Weights of a small transformer language model.
Size: 13 layers, 10 heads of 64, MLP 3840 squared ReLU, vocabulary 10273, 107M parameters.
Training: 695M tokens, 5305 steps.
Each number is 50 + 10 x the weight over its row's rms, rounded and kept within 0 to 99. Layers, rows and columns count from 0. The size before them is the row's rms in percent of the matrix's.

# layer 5 attention value, 640x640, rms 0.0129, rows 369-383, columns 320-399
107:50 62 50 57 48 37 49 47 43 45 38 46 47 67 39 58 27 57 35 64 66 46 45 47 60 57 52 61 49 57 32 44 35 47 81 55 39 63 46 60 70 24 49 46 53 47 62 64 63 50 58 71 56 81 49 47 39 44 45 51 48 32 43 43 25 48 55 40 51 44 46 55 40 41 57 50 35 73 54 61
118:50 57 52 65 36 55 29 50 60 53 46 54 50 43 59 53 36 62 45 58 46 53 47 57 33 36 50 45 45 53 49 47 58 52 60 46 55 68 72 34 53 56 56 44 39 51 59 57 56 47 36 56 71 67 64 46 67 51 55 47 58 38 41 48 70 52 50 52 55 55 48 54 67 58 56 48 60 62 55 48
112:40 55 57 27 47 72 55 58 39 51 51 52 53 52 52 48 26 43 65 45 48 32 58 46 59 53 50 57 40 59 42 48 41 55 39 61 60 50 52 26 26 39 62 70 57 56 57 44 64 51 46 66 55 58 46 43 45 48 71 48 33 39 43 51 44 56 53 64 37 47 53 60 40 41 45 45 42 51 55 38
120:59 47 44 45 50 43 32 53 61 62 37 50 47 53 65 74 61 52 40 59 50 51 60 39 66 70 64 65 73 60 45 52 53 60 51 47 40 37 46 56 56 43 30 23 47 54 58 48 34 25 61 52 50 55 41 50 68 69 48 60 40 44 50 56 42 47 55 37 43 42 43 66 57 44 49 53 53 44 45 59
107:45 63 56 46 54 64 32 55 62 34 49 37 37 66 60 51 54 57 52 48 35 51 46 47 62 38 54 61 42 46 48 45 52 42 46 56 44 45 52 40 52 57 53 34 23 41 55 52 65 59 57 47 29 42 58 36 39 50 44 47 46 57 68 46 30 74 57 38 49 49 50 49 54 40 52 34 63 45 60 67
109:61 44 46 41 54 63 45 40 55 61 55 46 45 59 51 52 51 48 54 61 58 38 53 57 50 39 62 67 44 59 50 55 69 48 73 51 41 25 48 58 69 63 53 54 47 49 51 56 43 51 57 54 48 46 28 35 46 66 52 42 62 44 54 51 48 49 33 36 44 32 54 35 54 38 51 48 43 50 47 36
119:40 43 31 52 33 40 30 43 51 56 35 63 69 62 53 59 40 44 36 36 56 49 47 46 56 54 61 36 34 36 31 56 40 56 66 65 48 68 50 53 53 58 40 27 42 43 33 60 46 42 43 48 51 38 41 44 62 49 38 48 61 60 59 46 58 42 56 53 48 47 46 33 51 51 52 32 69 51 46 44
110:65 46 44 47 53 28 56 47 60 55 56 50 44 41 48 38 50 51 63 53 42 51 63 46 41 35 57 67 41 54 60 51 52 37 50 28 71 49 47 56 63 62 55 47 36 56 61 46 36 57 50 55 54 38 51 37 52 49 54 62 44 48 37 56 73 47 53 50 29 50 56 49 45 39 46 56 34 48 48 52
108:50 40 56 63 48 45 35 53 55 46 69 57 37 52 49 50 62 52 48 45 49 43 51 57 57 66 42 56 62 42 52 51 66 43 56 67 40 40 69 58 45 61 44 39 49 42 27 42 53 39 54 51 35 56 43 47 69 31 42 55 49 39 64 56 55 51 37 53 44 33 40 56 58 50 57 69 60 53 46 64
111:53 41 51 55 39 40 44 50 60 59 57 61 72 60 53 59 40 45 54 34 50 51 32 60 55 45 53 42 51 54 36 39 71 34 38 56 54 44 60 53 73 44 66 38 60 46 34 39 64 38 55 53 34 52 52 42 57 45 51 40 50 47 39 43 38 31 55 60 43 37 39 50 49 48 58 54 55 48 47 43
103:45 63 56 38 54 55 51 77 51 59 40 47 41 52 54 37 50 31 38 37 44 49 43 61 51 62 47 36 35 51 37 68 33 63 52 50 36 44 43 30 45 50 49 60 55 41 62 65 72 35 69 47 33 49 57 45 54 44 49 72 54 41 35 35 37 57 54 36 48 61 32 52 41 52 68 51 55 68 40 57
125:56 32 60 39 39 43 61 69 55 41 55 49 68 55 42 45 67 47 49 65 30 49 52 49 59 34 44 49 51 55 60 48 60 42 45 48 60 50 54 38 59 30 64 65 49 42 56 67 42 51 51 50 51 43 58 68 49 67 56 56 35 54 49 61 48 60 47 40 41 52 55 35 54 49 40 44 52 47 51 45
112:34 56 62 44 64 66 63 50 46 38 54 49 52 46 47 47 61 50 40 55 35 44 51 58 61 61 40 48 48 49 29 39 58 51 39 59 63 41 39 49 25 58 40 63 61 55 64 64 68 48 44 63 45 57 63 37 24 53 66 55 47 48 72 47 51 55 54 68 31 61 36 56 45 54 56 38 38 51 42 55
110:47 52 48 64 47 62 62 41 43 53 45 51 51 52 55 34 63 50 57 61 63 54 64 54 58 62 48 47 30 44 49 51 52 55 48 47 35 41 53 65 43 61 52 57 45 46 44 63 39 40 37 67 59 52 43 64 57 39 47 50 55 46 56 66 42 53 47 54 33 56 43 56 62 56 37 44 38 53 30 35
111:66 40 53 43 48 51 59 48 36 57 41 47 45 48 52 33 40 33 45 43 64 59 50 59 54 63 51 43 47 50 53 68 52 46 37 26 53 64 55 46 31 47 44 50 58 46 48 49 48 34 50 47 39 43 54 39 37 39 35 42 57 43 56 56 53 44 46 55 50 33 25 46 36 36 47 35 45 35 65 43
# layer 5 attention output (transposed), 640x640, rms 0.0127, rows 369-383, columns 320-399
104:38 44 45 42 44 42 55 31 35 58 56 54 43 43 51 39 47 54 56 51 58 55 45 44 67 53 46 34 31 42 50 57 54 45 46 54 45 55 52 52 44 52 36 44 62 43 56 54 51 44 38 53 50 45 55 54 41 41 37 56 51 49 64 55 39 50 66 58 65 28 52 48 34 38 41 50 48 38 34 61
118:43 41 49 46 32 50 46 58 47 43 60 50 59 48 47 58 49 47 38 69 59 64 45 51 33 41 61 53 56 53 50 70 51 36 49 34 55 49 69 37 48 52 46 27 41 56 53 74 33 52 31 61 59 52 56 34 53 46 52 65 52 47 66 43 59 35 55 52 64 42 39 62 59 42 51 54 51 41 48 49
106:32 55 48 57 44 50 41 42 47 49 44 35 51 46 59 54 62 43 49 49 34 37 49 47 55 54 57 45 47 37 42 41 47 57 56 69 57 73 55 40 62 71 62 62 31 48 62 59 62 37 39 49 69 57 48 39 53 30 52 34 38 50 53 60 37 39 47 62 38 61 46 52 61 66 54 47 56 49 49 38
109:47 45 37 54 60 55 42 33 78 39 44 45 40 47 55 61 52 41 71 34 41 37 42 55 53 55 52 37 61 36 51 71 57 46 53 36 45 48 50 67 43 61 68 33 63 53 39 40 56 49 59 70 63 39 47 52 45 60 53 53 47 54 51 59 29 57 47 50 45 57 61 50 64 54 38 24 59 68 53 75
106:46 44 41 66 41 38 39 50 60 66 40 42 48 59 54 41 43 45 45 42 51 50 43 50 41 23 46 50 53 50 50 52 41 52 52 47 49 34 43 49 31 45 63 54 34 57 54 57 65 72 44 33 51 39 41 58 35 57 54 58 55 61 55 44 45 52 26 55 59 44 66 43 31 31 55 40 43 50 37 55
114:64 49 46 47 53 69 56 49 75 32 51 45 59 45 40 42 56 67 47 51 53 40 36 47 52 29 46 35 62 54 51 49 54 48 50 65 52 70 54 39 40 55 41 45 59 42 33 43 74 53 38 47 69 27 44 46 43 47 63 56 47 31 54 46 59 46 53 49 58 56 44 53 51 66 43 51 35 61 56 37
110:35 60 42 48 50 42 49 63 47 50 40 50 60 58 60 55 60 54 51 39 56 44 65 66 59 45 61 34 54 43 49 58 31 52 55 47 48 54 48 30 50 48 61 42 40 46 65 63 37 57 48 54 37 61 27 36 49 36 61 62 50 63 57 49 54 41 47 58 61 43 56 53 47 56 55 71 68 43 43 47
114:46 42 60 35 57 52 61 48 64 52 52 45 48 26 49 48 53 49 52 52 45 63 62 55 50 37 39 48 53 49 58 49 43 34 47 36 47 45 46 58 69 61 51 54 59 63 34 59 44 73 64 52 49 35 69 46 49 59 66 55 54 46 54 47 75 31 61 56 46 54 49 58 60 75 37 53 42 47 53 48
109:47 53 47 43 44 72 44 54 56 40 59 70 50 26 42 48 51 55 44 60 70 50 70 65 63 46 52 48 49 44 47 57 49 38 48 34 50 59 62 56 56 69 47 38 49 48 42 30 41 47 59 53 42 47 44 33 40 56 44 55 57 47 53 40 63 66 55 41 62 39 48 49 58 51 39 47 37 61 59 52
111:61 41 45 31 58 44 70 56 62 62 52 44 54 46 56 46 49 46 65 42 47 52 59 63 43 38 51 37 45 35 51 39 39 43 44 32 51 44 43 50 46 30 50 46 46 63 34 58 64 30 52 56 32 44 55 34 50 50 33 55 36 57 54 50 46 33 48 54 60 46 36 57 54 40 54 52 66 38 49 53
102:49 51 40 44 57 43 42 60 63 36 43 46 38 60 52 33 45 36 43 45 61 56 58 70 44 52 48 43 45 62 24 66 45 45 32 39 45 74 41 44 32 43 63 64 40 54 74 30 63 63 44 40 53 39 56 42 46 31 42 66 68 47 35 59 16 63 56 27 45 52 44 45 41 49 42 72 48 44 51 56
121:46 34 55 26 41 66 45 60 54 44 56 61 45 44 39 57 61 40 43 56 52 58 60 68 38 51 50 57 39 53 68 52 47 55 43 54 47 41 44 42 46 52 45 56 55 54 60 63 32 46 71 58 52 30 81 72 55 54 73 45 61 42 41 51 49 55 55 42 49 65 34 53 52 68 50 48 48 43 57 26
117:65 59 54 51 56 48 58 58 44 44 57 44 41 35 51 51 45 36 40 50 38 38 54 51 43 72 50 61 43 45 58 62 57 64 58 55 62 32 32 68 54 51 44 59 58 67 54 69 52 47 44 55 53 49 63 47 51 34 47 52 60 33 47 67 36 54 70 51 49 55 44 47 55 53 59 27 46 37 28 48
107:33 56 58 40 55 51 16 48 56 43 47 55 57 58 57 47 60 35 52 58 51 42 54 58 55 52 57 39 45 47 56 51 62 63 25 54 34 29 41 52 68 52 52 67 52 47 46 46 44 46 50 44 48 56 53 60 61 40 36 57 49 52 46 78 31 30 57 55 41 31 48 51 43 57 62 37 35 40 49 62
108:45 60 63 48 57 54 36 55 37 51 39 57 32 43 50 48 52 41 53 47 47 71 48 41 54 45 63 64 65 47 65 56 41 47 46 51 41 59 50 54 50 60 27 68 29 50 57 74 71 43 58 43 44 47 52 40 48 37 21 73 43 47 46 60 39 54 46 51 35 53 47 36 57 53 62 63 67 35 52 56
# layer 5 attention query, 640x640, rms 0.0141, rows 384-389, columns 320-399
107:43 39 57 42 50 47 60 39 67 56 37 53 49 37 39 40 50 56 34 36 61 48 27 60 38 57 46 66 41 53 51 53 51 51 52 44 50 38 57 67 58 60 55 41 39 58 37 48 44 48 62 60 61 46 63 55 49 48 40 44 68 44 56 63 51 56 69 33 39 43 58 37 51 62 51 62 64 46 41 64
103:54 39 53 56 61 53 55 68 44 54 65 47 53 73 45 38 33 47 53 51 54 37 52 50 51 65 29 48 38 62 50 41 40 51 46 37 42 50 26 40 47 56 40 54 32 63 43 51 69 61 62 40 57 53 56 56 33 40 43 48 48 57 54 49 47 50 35 58 56 43 55 50 52 66 49 53 35 48 49 52
104:53 60 60 53 59 51 60 63 37 43 55 31 35 57 57 64 58 48 59 57 43 63 47 59 59 42 39 43 40 68 47 48 44 47 43 57 46 46 38 45 44 69 55 54 55 53 65 42 73 64 58 50 53 65 42 43 47 45 48 75 48 59 56 46 34 42 53 37 65 33 47 62 27 61 55 47 58 26 45 54
104:56 38 50 31 60 40 54 55 51 43 49 32 52 49 63 63 35 68 64 45 54 41 68 54 45 49 55 42 56 37 50 50 60 58 50 44 64 68 52 44 46 53 45 46 59 52 57 51 54 46 22 53 45 34 52 72 36 63 50 63 45 29 52 63 59 44 52 43 62 58 47 42 49 60 44 67 26 49 61 54
104:41 31 38 63 29 41 53 29 55 41 33 50 41 45 47 39 44 44 34 66 63 53 36 29 44 49 39 47 57 39 59 49 46 59 57 41 69 47 40 65 50 34 59 45 31 28 42 39 57 54 43 42 31 53 40 56 44 61 69 45 39 42 60 53 37 69 47 42 47 48 50 51 54 48 41 51 53 42 58 51
102:51 62 53 58 46 46 42 48 51 54 56 62 47 55 31 56 54 37 41 70 42 59 46 43 32 42 47 45 56 48 50 58 52 47 53 29 62 47 46 42 59 52 42 49 43 57 42 53 50 61 34 41 53 55 67 37 60 57 51 45 54 48 42 56 38 53 61 54 45 37 46 57 56 45 65 61 57 64 42 38
# layer 5 attention key, 640x640, rms 0.0141, rows 384-388, columns 320-399
096:41 44 20 62 50 79 57 58 60 36 53 46 49 45 41 44 46 51 47 58 44 61 59 51 45 53 49 55 54 43 39 50 55 47 51 37 69 53 69 56 65 69 48 44 47 42 47 62 53 34 53 51 53 33 56 47 21 49 46 39 58 68 46 55 56 57 59 50 56 39 33 37 51 29 45 43 64 55 56 52
109:41 78 32 50 33 28 38 39 40 55 34 67 57 56 49 61 40 52 42 45 56 51 49 59 50 40 48 66 49 35 54 51 61 58 55 62 53 54 60 46 82 52 56 63 34 54 45 52 51 42 43 50 49 49 45 38 50 58 54 55 59 82 48 50 37 56 43 62 68 44 38 38 41 34 32 31 52 51 49 63
104:41 56 49 57 66 51 38 45 44 58 57 56 40 43 41 44 55 42 51 51 65 62 44 42 44 43 71 42 65 47 50 55 51 69 48 50 47 58 57 52 70 43 62 46 43 49 29 35 50 50 36 65 44 47 33 50 51 56 71 57 39 50 60 50 33 67 58 65 38 37 48 56 42 34 48 39 56 50 45 58
101:65 46 55 56 50 63 64 55 50 31 42 47 49 30 59 50 56 69 54 58 36 63 60 59 37 59 57 54 55 34 54 47 39 48 57 61 42 43 43 28 38 46 34 40 46 45 48 47 40 56 60 41 54 58 59 52 43 56 41 41 39 62 44 56 57 24 44 35 54 57 51 59 42 62 67 65 50 62 35 39
098:48 43 56 38 39 53 41 41 49 50 51 61 54 44 59 43 52 33 40 52 27 61 44 50 46 35 53 54 48 56 64 56 58 41 59 52 33 51 50 45 57 70 70 45 43 52 41 47 64 55 64 40 44 40 46 36 49 45 50 56 68 45 45 57 44 62 61 49 21 50 36 58 38 41 53 59 51 49 48 59